python train.py --n_layer=9 --d_model=384 --n_head=6 --n_kv_head=6 --head_dim=64 --d_mlp=1024 --vocab_size=15651 --activation="swiglu" --norm="rmsnorm" --norm_place="pre" --norm_eps=1e-05 --positions="rope" --rope_base=10000.0 --rope_fraction=1.0 --qk_norm=false --attn_scale=0.125 --bias="none" --tie_embeddings=false --parallel_block=false --init="uniform" --init_std_qkv=0.0236 --init_std_o=0.00557 --init_std_up=0.0236 --init_std_down=0.00341 --optimizer="cautious_adamw" --lr=0.00102 --beta1=0.9 --beta2=0.95 --weight_decay=0.0 --lr_head=0.00537 --warmup_steps=370 --schedule="wsd" --decay_fraction=0.878 --decay_shape="cos" --final_lr_fraction=0.0 --batch_tokens=131072 --seq_len=256 --doc_mask=false --train_tokens=549000000 --steps=4189 --dataset="wikipedia_en"
Each number is 500 + 25 x the weight over its row's rms, rounded and kept within 0 to 999. Layers, rows and columns count from 0. Numbers have three digits each. The size before them is the row's rms in percent of the matrix's.

# layer 5 attention query, 384x384, rms 0.0419, rows 214-313, columns 320-383
112:543548482479520497494498570517541499495475547523470544506524489495484552527515516523515473516510496452519529489486492547535478494503512507491509543472508460495512492531511502530501522485507518
105:544519472461515474518483476521526535511539497522493528504514538471488528508451469452510467490477526487479528518550495476494485510479460562519487504464469485497495514531470504531480506464508508
106:544483442487524503490471521474476561472509480487504504503523490511515505448511556551521518543546510510510505524508520470474468566529573498505507529494522512509467509521491533494487457563541494
105:535499517491503513509476499519498501526510491527481469514453458539497521482522475512533485504498463512556486481517485503494502512544524486500498468541488501492547511503474523553458524514504515
104:468531461478484456490524513487520521510520534483503483528539479503469502515458488472536521460490483516502492504478547510514479459487496507497541510482492527493524497519500469524525476540544519
118:463538511511477500510503486478499506526500529493517486547493471484472493467520486442502518500504510495495507493522510513466527497493485486456477482473492530493503451496431465481476467537481496
107:477496507534475470468483485488499497522493466487472516526552498488501488507478547447510468495481513525476519484517505541506484480489524522515511519496520509559481505491464498502483512496499463
100:513494506544524523475493498500507487469517493505498451493510542474500482499490502488473473505462480503479455468479478489466478511491507495536492482516495505460500498498487497514521490498523528
106:477521494522483462529502490469505528485504527534489531505528487519512474505519479521498506520479518522492491495484523513491530491497500448467485498495515477542452454490499498487498479557510441
108:534476490511478487546455506488526531485550483482511528529540543487491502509495511515537517500493477538485548537455497480510489485517510481475510508518508531485505506550508471463489495522526500
102:500553486510487511524475503519509520502536491501499485495521507464486536520509514445482476525549515496500545461510468477491463541492537495523470532488513531471484493496510503426494492483490511
086:496482510528480506501500505498476518495519475503522512469535500518514527527515494477452482515508490473489537497501488491497469556504480492492510508487507531467490493498516553441483466484516511
081:489544499497454479507491469499482513526469504488488517501507504481461540515515518488513451532486543520481501490469460521463509524524495475501510481469541514476489488548495502456539468477519519
074:518473493494514484530479522497487510509529460463552498471549515512510496551501540470488485534494515490489517479513520513505534529532498481511527530481556508493495472487517546468457434507549489
076:472551483496484487511542509511490484521465502502476531465528503487450502516531462547520504518474537503504543500453482523459479510507509481468516497502487478487511449461487493488566495528497493
080:478539487497502517508473492508497450500512553510484504498467471496482489479510479541496481479502552520515459489482486545446505490509474485485478488513466497501472479470522490511529495511489509
087:519492477478517456517506462530498519510530455527504483445541524535524492517476541503543484494478506443523493522504449537482533507503510487517506500465475547510535532548504494523520481490495504
083:520532443493548482489510499487468492519495517509492513516491461493538542500522498470496526497500491537437467512488516486474494513495500542468554512521500532488511495500575539504479500508486546
088:555479531478510522463541463469447486501481511524529500520470500526533547482468499518501527492481501496522540496515547477506525506545498510533509492506499520517510516522496517538476498490504508
083:578476508493504519513498507475488500501488496474545504510507510544559504499485539512486520477486464570501496504514520464486492501505527471512492509516488498530495503511508463517503498476493492
105:500527469515517502461488491507518523471444493504485498493480515497493481508451506503491512479520451516506481474502501516514522512465546497568482498522507478523503477509479523505517557523516498
093:467513492519508491494500504516509523529531530494495473518512510484483477528519486529481475516489530503498476530533507471437513500456495518527473529553514513471473543492498507521516521496524541
098:502486478475514561514476451486497541443499480505528513514528512512458488537499561513466464504500517525489490504536508482530525512488530504528473469518488476513474516488437492495490532438522524
097:511485533495503489508507462515524486500496480495478540526518509502481526445499507498459503496472456463478503463454494540513496526533450522461530485454496475506514495468461487469479466494530476
096:491512473510469444481532488482471510540486521511420483559506514468513528483529512483481512517497518557470472505483483470506480519491515500494529530529485507506498490467520514473520557526468522
096:453527475480474501509517497493563449498481488473507539472488474522486459483512491515488545523500504485512502476470498572492513480534465483514466483454506471493487516461484517509460530521412514
104:509476488487493521481502511483491519515497517501482531480457482455487506470532524496513518551482518463492489498532472521499483550493480530512490478472485452530513523510485507450506479479471476
086:466524518486498521509509554539498472520505495521517509460530466499527495535445520468505506454510462508521512474445473468510509500498488497481538512497493533523477472502529483534499482527441492
105:474515444496495523456522532536526511475521526500498494567480504505508482511462513509519506488505513499481477510473503475524462503509516492473495491506499493491503496513534499563471510534504544
116:518501493480505494482473460490485486515521510507511488469486518496525511478530477471516491478543533474503523470561488532472525500485499501524511490520480493475488519499510518505485437477509484
111:499454471525488465538468517468500479510452507485515496518503523492527517467492523504522548503533482520485490491468489530478506482560507486462513481486524540522492534506500491517469440495477510
101:525522552491494500534503522481526507500507519496496511486498464511506475525481543521555501573509517492483502476459462486514493523498532490467488530475485521528510494493507498531487520480465504
109:573538505526522488473510513509494471493499492496491538458519504489510512489476527526472489525516477514494490503485478494495466533494480510477541486490509505502475442503515524478466533525464497
109:503519482511517489487487498513533524453490467485492501497508525517467506500493510547466491481480508456515460519492491512494481503510482489538468493445487490503495480481445501466541554509526497
097:542491554506497468523526504505530529517492509469482526548526518530489510458564521548522498534512505473502527521416451526487472474483487490460507517464552508555513479536524466492443504566495483
112:465509553488502475478501475502515491514510521503535516504468467495455493533532496518442515502500515399492507474494543518494536507468530509519472498487521512497522545488428502497517529517525478
109:462495545449479485495496467468549539483504505519531491544562485493481486465529537485506516492447505464470511497467539499485483501522506523504529504495533533498519512546564463510521480490515537
107:478547491476477557512480520501471497498476509497496494519534491475541508425565536483476498516525513522508477495520465494489475531490483506452464519505502471542496498527503505511491518488544479
105:478524498469470471489478532476468498527474509448460504474539469462485496499487515478481504535499539516497485491493490493523471507488502481463501498495529483480496506527481451527487522494484512
109:501491510513508530498460511540502524496493497521468519512482514463526542509535488470497496495504492501513460540567525499550489525470511496496514520560495488446512490432484512544491460518491514
100:532499431479520495480500476463502561475513552508489526514478489465476537507497488474481500504502537487509514510541571533456515533508510494499491500490512514550477540498481518489526489480472518
106:507533537496508483535449513492518484496474528514462508508532509504512474452476495491478515504496504495527489482479458489489507496493495456508483522497487444515521475498484500490480497484491511
090:468511443481531484457524490506507517507492488527499521514467495508519505469467479547500510500504540523547488504524511529499485480522472517458502494523440448487494497487487497565547495523529490
100:491511439493497479486537492503496505499509487488497546532506488504480484480505454524473508514470502488520442505491489532513519469523494531476493470565495433460510482451465487534514553542514476
082:494486554520480484546467472453469512504495506489508533473515513465492500531514529468510451495505475505464489502492529523515562512497503494539538521508568537502474511527478501477480469489508502
089:481513464487514480449547514533493522513535474522469493536536474532492481511529460517471541494493496478506493521507494495509484507485458517492483485499464470455525463456476478516539540490484493
099:555495525489481537511507489476503508472507495514490531480490529464513519516514542439474483486550480490486535485527506497481513553495493455513532510456491499501499511541500520477489435506484469
087:540480509521469490483489487507464498490503476575531493509497505526546530526490481521508509493534449474540523483540522501521516506488504518515491485536535471512517475551526528495495471508542466
086:468549502486478480527504533501520494510514508506482490537499509462458515483506500534509482506497515498468458526500477527499476498481477480472491447497522458481459511491519548492499524508491496
089:476509520475539497496487525507520483531522551491440480475490480511440485488471493476489538466446533538488450520463481507470529477504455486507501486492476478493530502531522486537512538511511500
102:455507476466488506491479503525494501539500481464484492469523501465503511520489530507488501465443500532483486522470478507461513515494533482513511487500502532508508521474514483509519491505498508
106:529449471477512497482521476492485523464506517484527484544500516504513468474473464468459496482523470499503523516522532506523494496518511491557506485528469507495510490488497520462512531523507489
107:534506460486492517484477469487490518505509488559507534549531517517514528513478480476503474515510519509536518483526562510528463469506520513473485517499463506556492513492506509484518510554519480
097:517496470526482517470483503466486491528475507509485510509492501528515510463484476502560495473487529532492515507453476505467521504488507489484523516514480564505541495509514481515499469518533531
098:471517488525495457468515509505485508506468493494491489511493487528459511462500543509487471498481489478506506517485482494492480511493522540529498528518499568490531517488472491487533528519498519
103:451538496527471470493491521521481482515448487504487522504508476526498528485466484508488493481478504509472541507463520514541530462489524512474493492483488509478524504499487441493527515504530504
105:493474501507482530486512511523518452506498481487535470519515494512493444505517519481541511479528503507582464498491481487538507513553473516468486478490451485475518492479501473508496476475460493
087:540540493512479461495486512498531495501504505493481493460553510539469530523507513478504464454492496536487502471493471505457485489498540514491520539529496515558536507493529476487496541528517573
085:511505522504500523528470499500504531520501489481521535477514497476454524500524513534433465529476475500499488545503532547521568492525506495491500456534511459444521536502466523518521477447486465
102:488483460489515478511493466473505530474524452454529520510537544491527490477531517492523541519489515519509516522482495456511489464502459565488525467493502463501525511521469523531518442484510515
099:460487481495507520449487537442489489526490514486495454486497487527486520495432495534512519471497547490475479509536500519506539530512463510505508489499506535517465520537457510521502481503487538
105:521444517501505497503530535478499466527495548544483512499531497537518513510498510530513488511523492494495519509493516506516445472517521449493493508512539525474472482524497505477507519464468484
099:495526489453451512517484516513503496485495498447490469502539533497449484474476536515523546533516483487488533490451493516535496463541515471476507516453492524526505502508553453471515511524492549
096:499493500494505520495510470497508495485526514537515517532524516498471486458478512511499507451488487479464512494482529522448515453482528488528462491453471512519497545507520489480541476524513514
110:488449500516489499509491500467508553501491493517504500505513542497485517498540518504491487533546535526507507458509523514484500521506510549491472516515470505551468533488461510449472484545531510
097:521451510560492526488479511493498500514478494513508468491519536476466460470503523529528515475451490464528508546507447528514477498496498493534503494527482506549462537501485471506490475520512502
108:490521488484482498429499512536517495492472509514476487479516441482476508460526483482511525497506513466547502487539495515456487486481495492498480489506523490511528473534482515511478511533500526
107:531511461503502447523492533514489529469511493494511506561520494512489522516498531522499483491509492467451502517489497523512484525524521476486518522497498465520511517472532551422519526522492517
095:533446467502520532473507503485479496517480511489511484544510503486510510476470544518519487479468475526472517541515537514465445467523520539506509502506501546510462478513521509521481491499558520
100:501477501461481524536509511496473473521474478509492487500500496542517552523523498510487496507498471517496468489499527519500412486554494504470483502512515534464517451511549503507523468470485531
098:493472470527493508483514489475481482542524455482506528460519521489510512506484502459502512497496530528505505493459513477514504545510512521495520506516479498463531490507502475490485469468523505
094:458535525484508488470464471546495441487503432463556548480534522520497511472503485513487489455496461483551502491489522462540502452502505491493495499489505487438544484478451453507537482483478486
102:499482503523483466522493511528517549506514488538517557489479511499514511471534544516517497505488498481456541558506497484475514457505515536504457523470526496522477519523503501523525498490483480
110:458524464494509491477538501506476517514457508495491495533499518510496523516525514463506477482498535478466515492485515504505454527514488441487501497454511515481523500549501490545502505523518517
091:496488472456467523461531501521519499512486457471505496529525474477474483496499470500444510499486539499515486494498484483489496463502447539503494482528475465460492456461486449547563526547465449
079:487528488467483488496537471482506468508480487494478498529541504493492496483521480504481562478487545484542463498456523489501517431492449493505454496512518479476495495494509474466532529550486469
091:492453462516517496501510491490496498495500515498545494504468527498519495494485491498528471516499478523526473502534525548498512494518560513475515507480530493488505492500505502488496508503508469
084:459537529515488491496437525489522500506498519461476560481527510486472481530518521497496486511483524507482509515453516514492523509516514473460483476482491519495488517508461501508529484466490512
083:496444516530504458474527469512488508494518488490459522457513514504487504497527489493538449546433490506514493473498470514546498535483550495473512539485491514504474498509493467486467501497504508
094:512509486495514518478529484538509508520497505500513471540510485533539518504501441513478521457507505480492506526536521513492471501474473536480459500507475505474505490453504460526503485532479505
100:492504531468500500495443488495536477518497526497488515446492492479528540547509503504529484478531535482511513513484476507476526506530505487487460496500517513543513521532472502469507471497512515
097:512469548527503526463506501526467483502461512491506521498528513479482505501490534484536500473549542490503541474474554493526491506495463528470505485496513509503496524518511509520457426545502485
088:533492494504506520524482487473478522498463487537490554489477483478489479499459541478502484532484470497560500523507470463518491481526518476552466514466479476475471497518511508497493501487500462
092:499512431468504488479506498482476473482530515517497488484520526487520523486505467502501456498489520530481508506517501522447476528493494523525525537497505483484457523462568512504492500462483502
094:501482486500519475487510536499498516527493556514496450541503481552489496532490476482492525471455510495463468525491493507453505514453496519536481510520521528464506516466545467519499515527487470
096:450531471523518501540504562506498506518508513462501479514500469514477510474520570518503491530456507517481493477545468526490504501533517496516482488485507538485503490499487521505507504482499559
108:458551484509507505558484526555513502562517523495508529532504485502494490498512480518501523530514472482511502481437473513481509484490482499465510485527529525455535524484492457514498516504499513
104:475499489507496473491510475507476501520492520527473508490498524498472475492484499504519514474487485504474485490500502498515505477529465507550495496556482494491517479499556510528506511483496501
093:509499479460535502497431504473480511529531520531468477532528502492547506489511516507462495483547512516509462494524493500473508509502519520493498494518504556481478506495494509521471472529455520
111:492523522516488492510479500510498475533488498503507501498500465504506518534536509482469514490504478495473514467479507487486542476485478497492488515589501505460463491512488488479459540486493513
129:495504488509514529497487453499526513463445486484556493519499483470510486536501513518499495522529453505545499485521514464542503463521513525535504458504466484518515449505437512541481485495486482
102:483525504515510532506479494527514485490491457476517499477479522497500522487506511527435514525513465533477470495471508518541482513506476514472525507455549492521522525478473500503479496473474534
102:514505483493525528490513478530511485471475487496542494463540478492559498516520518521519538488501480499456483517494487493491501493537528521499548539470511474499463504518504467516517494442514462
103:491463522556508480522462471443506534477519477517471536544487533540522511496519494513448496521450472452489525547483517497482483475476483474520483515516521492502491491513491504483520495492531506
093:500518492561485468476505502480460504478537501545469530523521508492538502498470546510515521505437526496472453493450535515497463531496476494473486510518488541503454482486541483481523488509499431
096:501480507459490511509521476486515499493522480507494533457513480465540511487512466494495506534548498502506521507486461510492510522505427471445478451535522461478474502497468521533462494488481491
103:460535479472483491501501477456513524512469518509485487509490500534532533543495455502508454498445504396497520536488522492492517488479502465538472507506507487508491508513488482444543496452488459
097:539438560512554504505491521524484523492486473455504534479529492511521498504482537508449537502504473468463512500473513502503524527524471493530467471446464540518521465490487505448501505480535507
109:506505475476506499482542477546509484494499504570482485545536545499507523521486521524528504515529501481464515511459531515503496534500498505489535502499502529548483506492496484502483489540486546
098:487484518497527480490555512493479484506480521487454488470520496518523524534516509489501512479502533510491539514490495501504497539437512508491542567518500482521504508469475505543517494456469502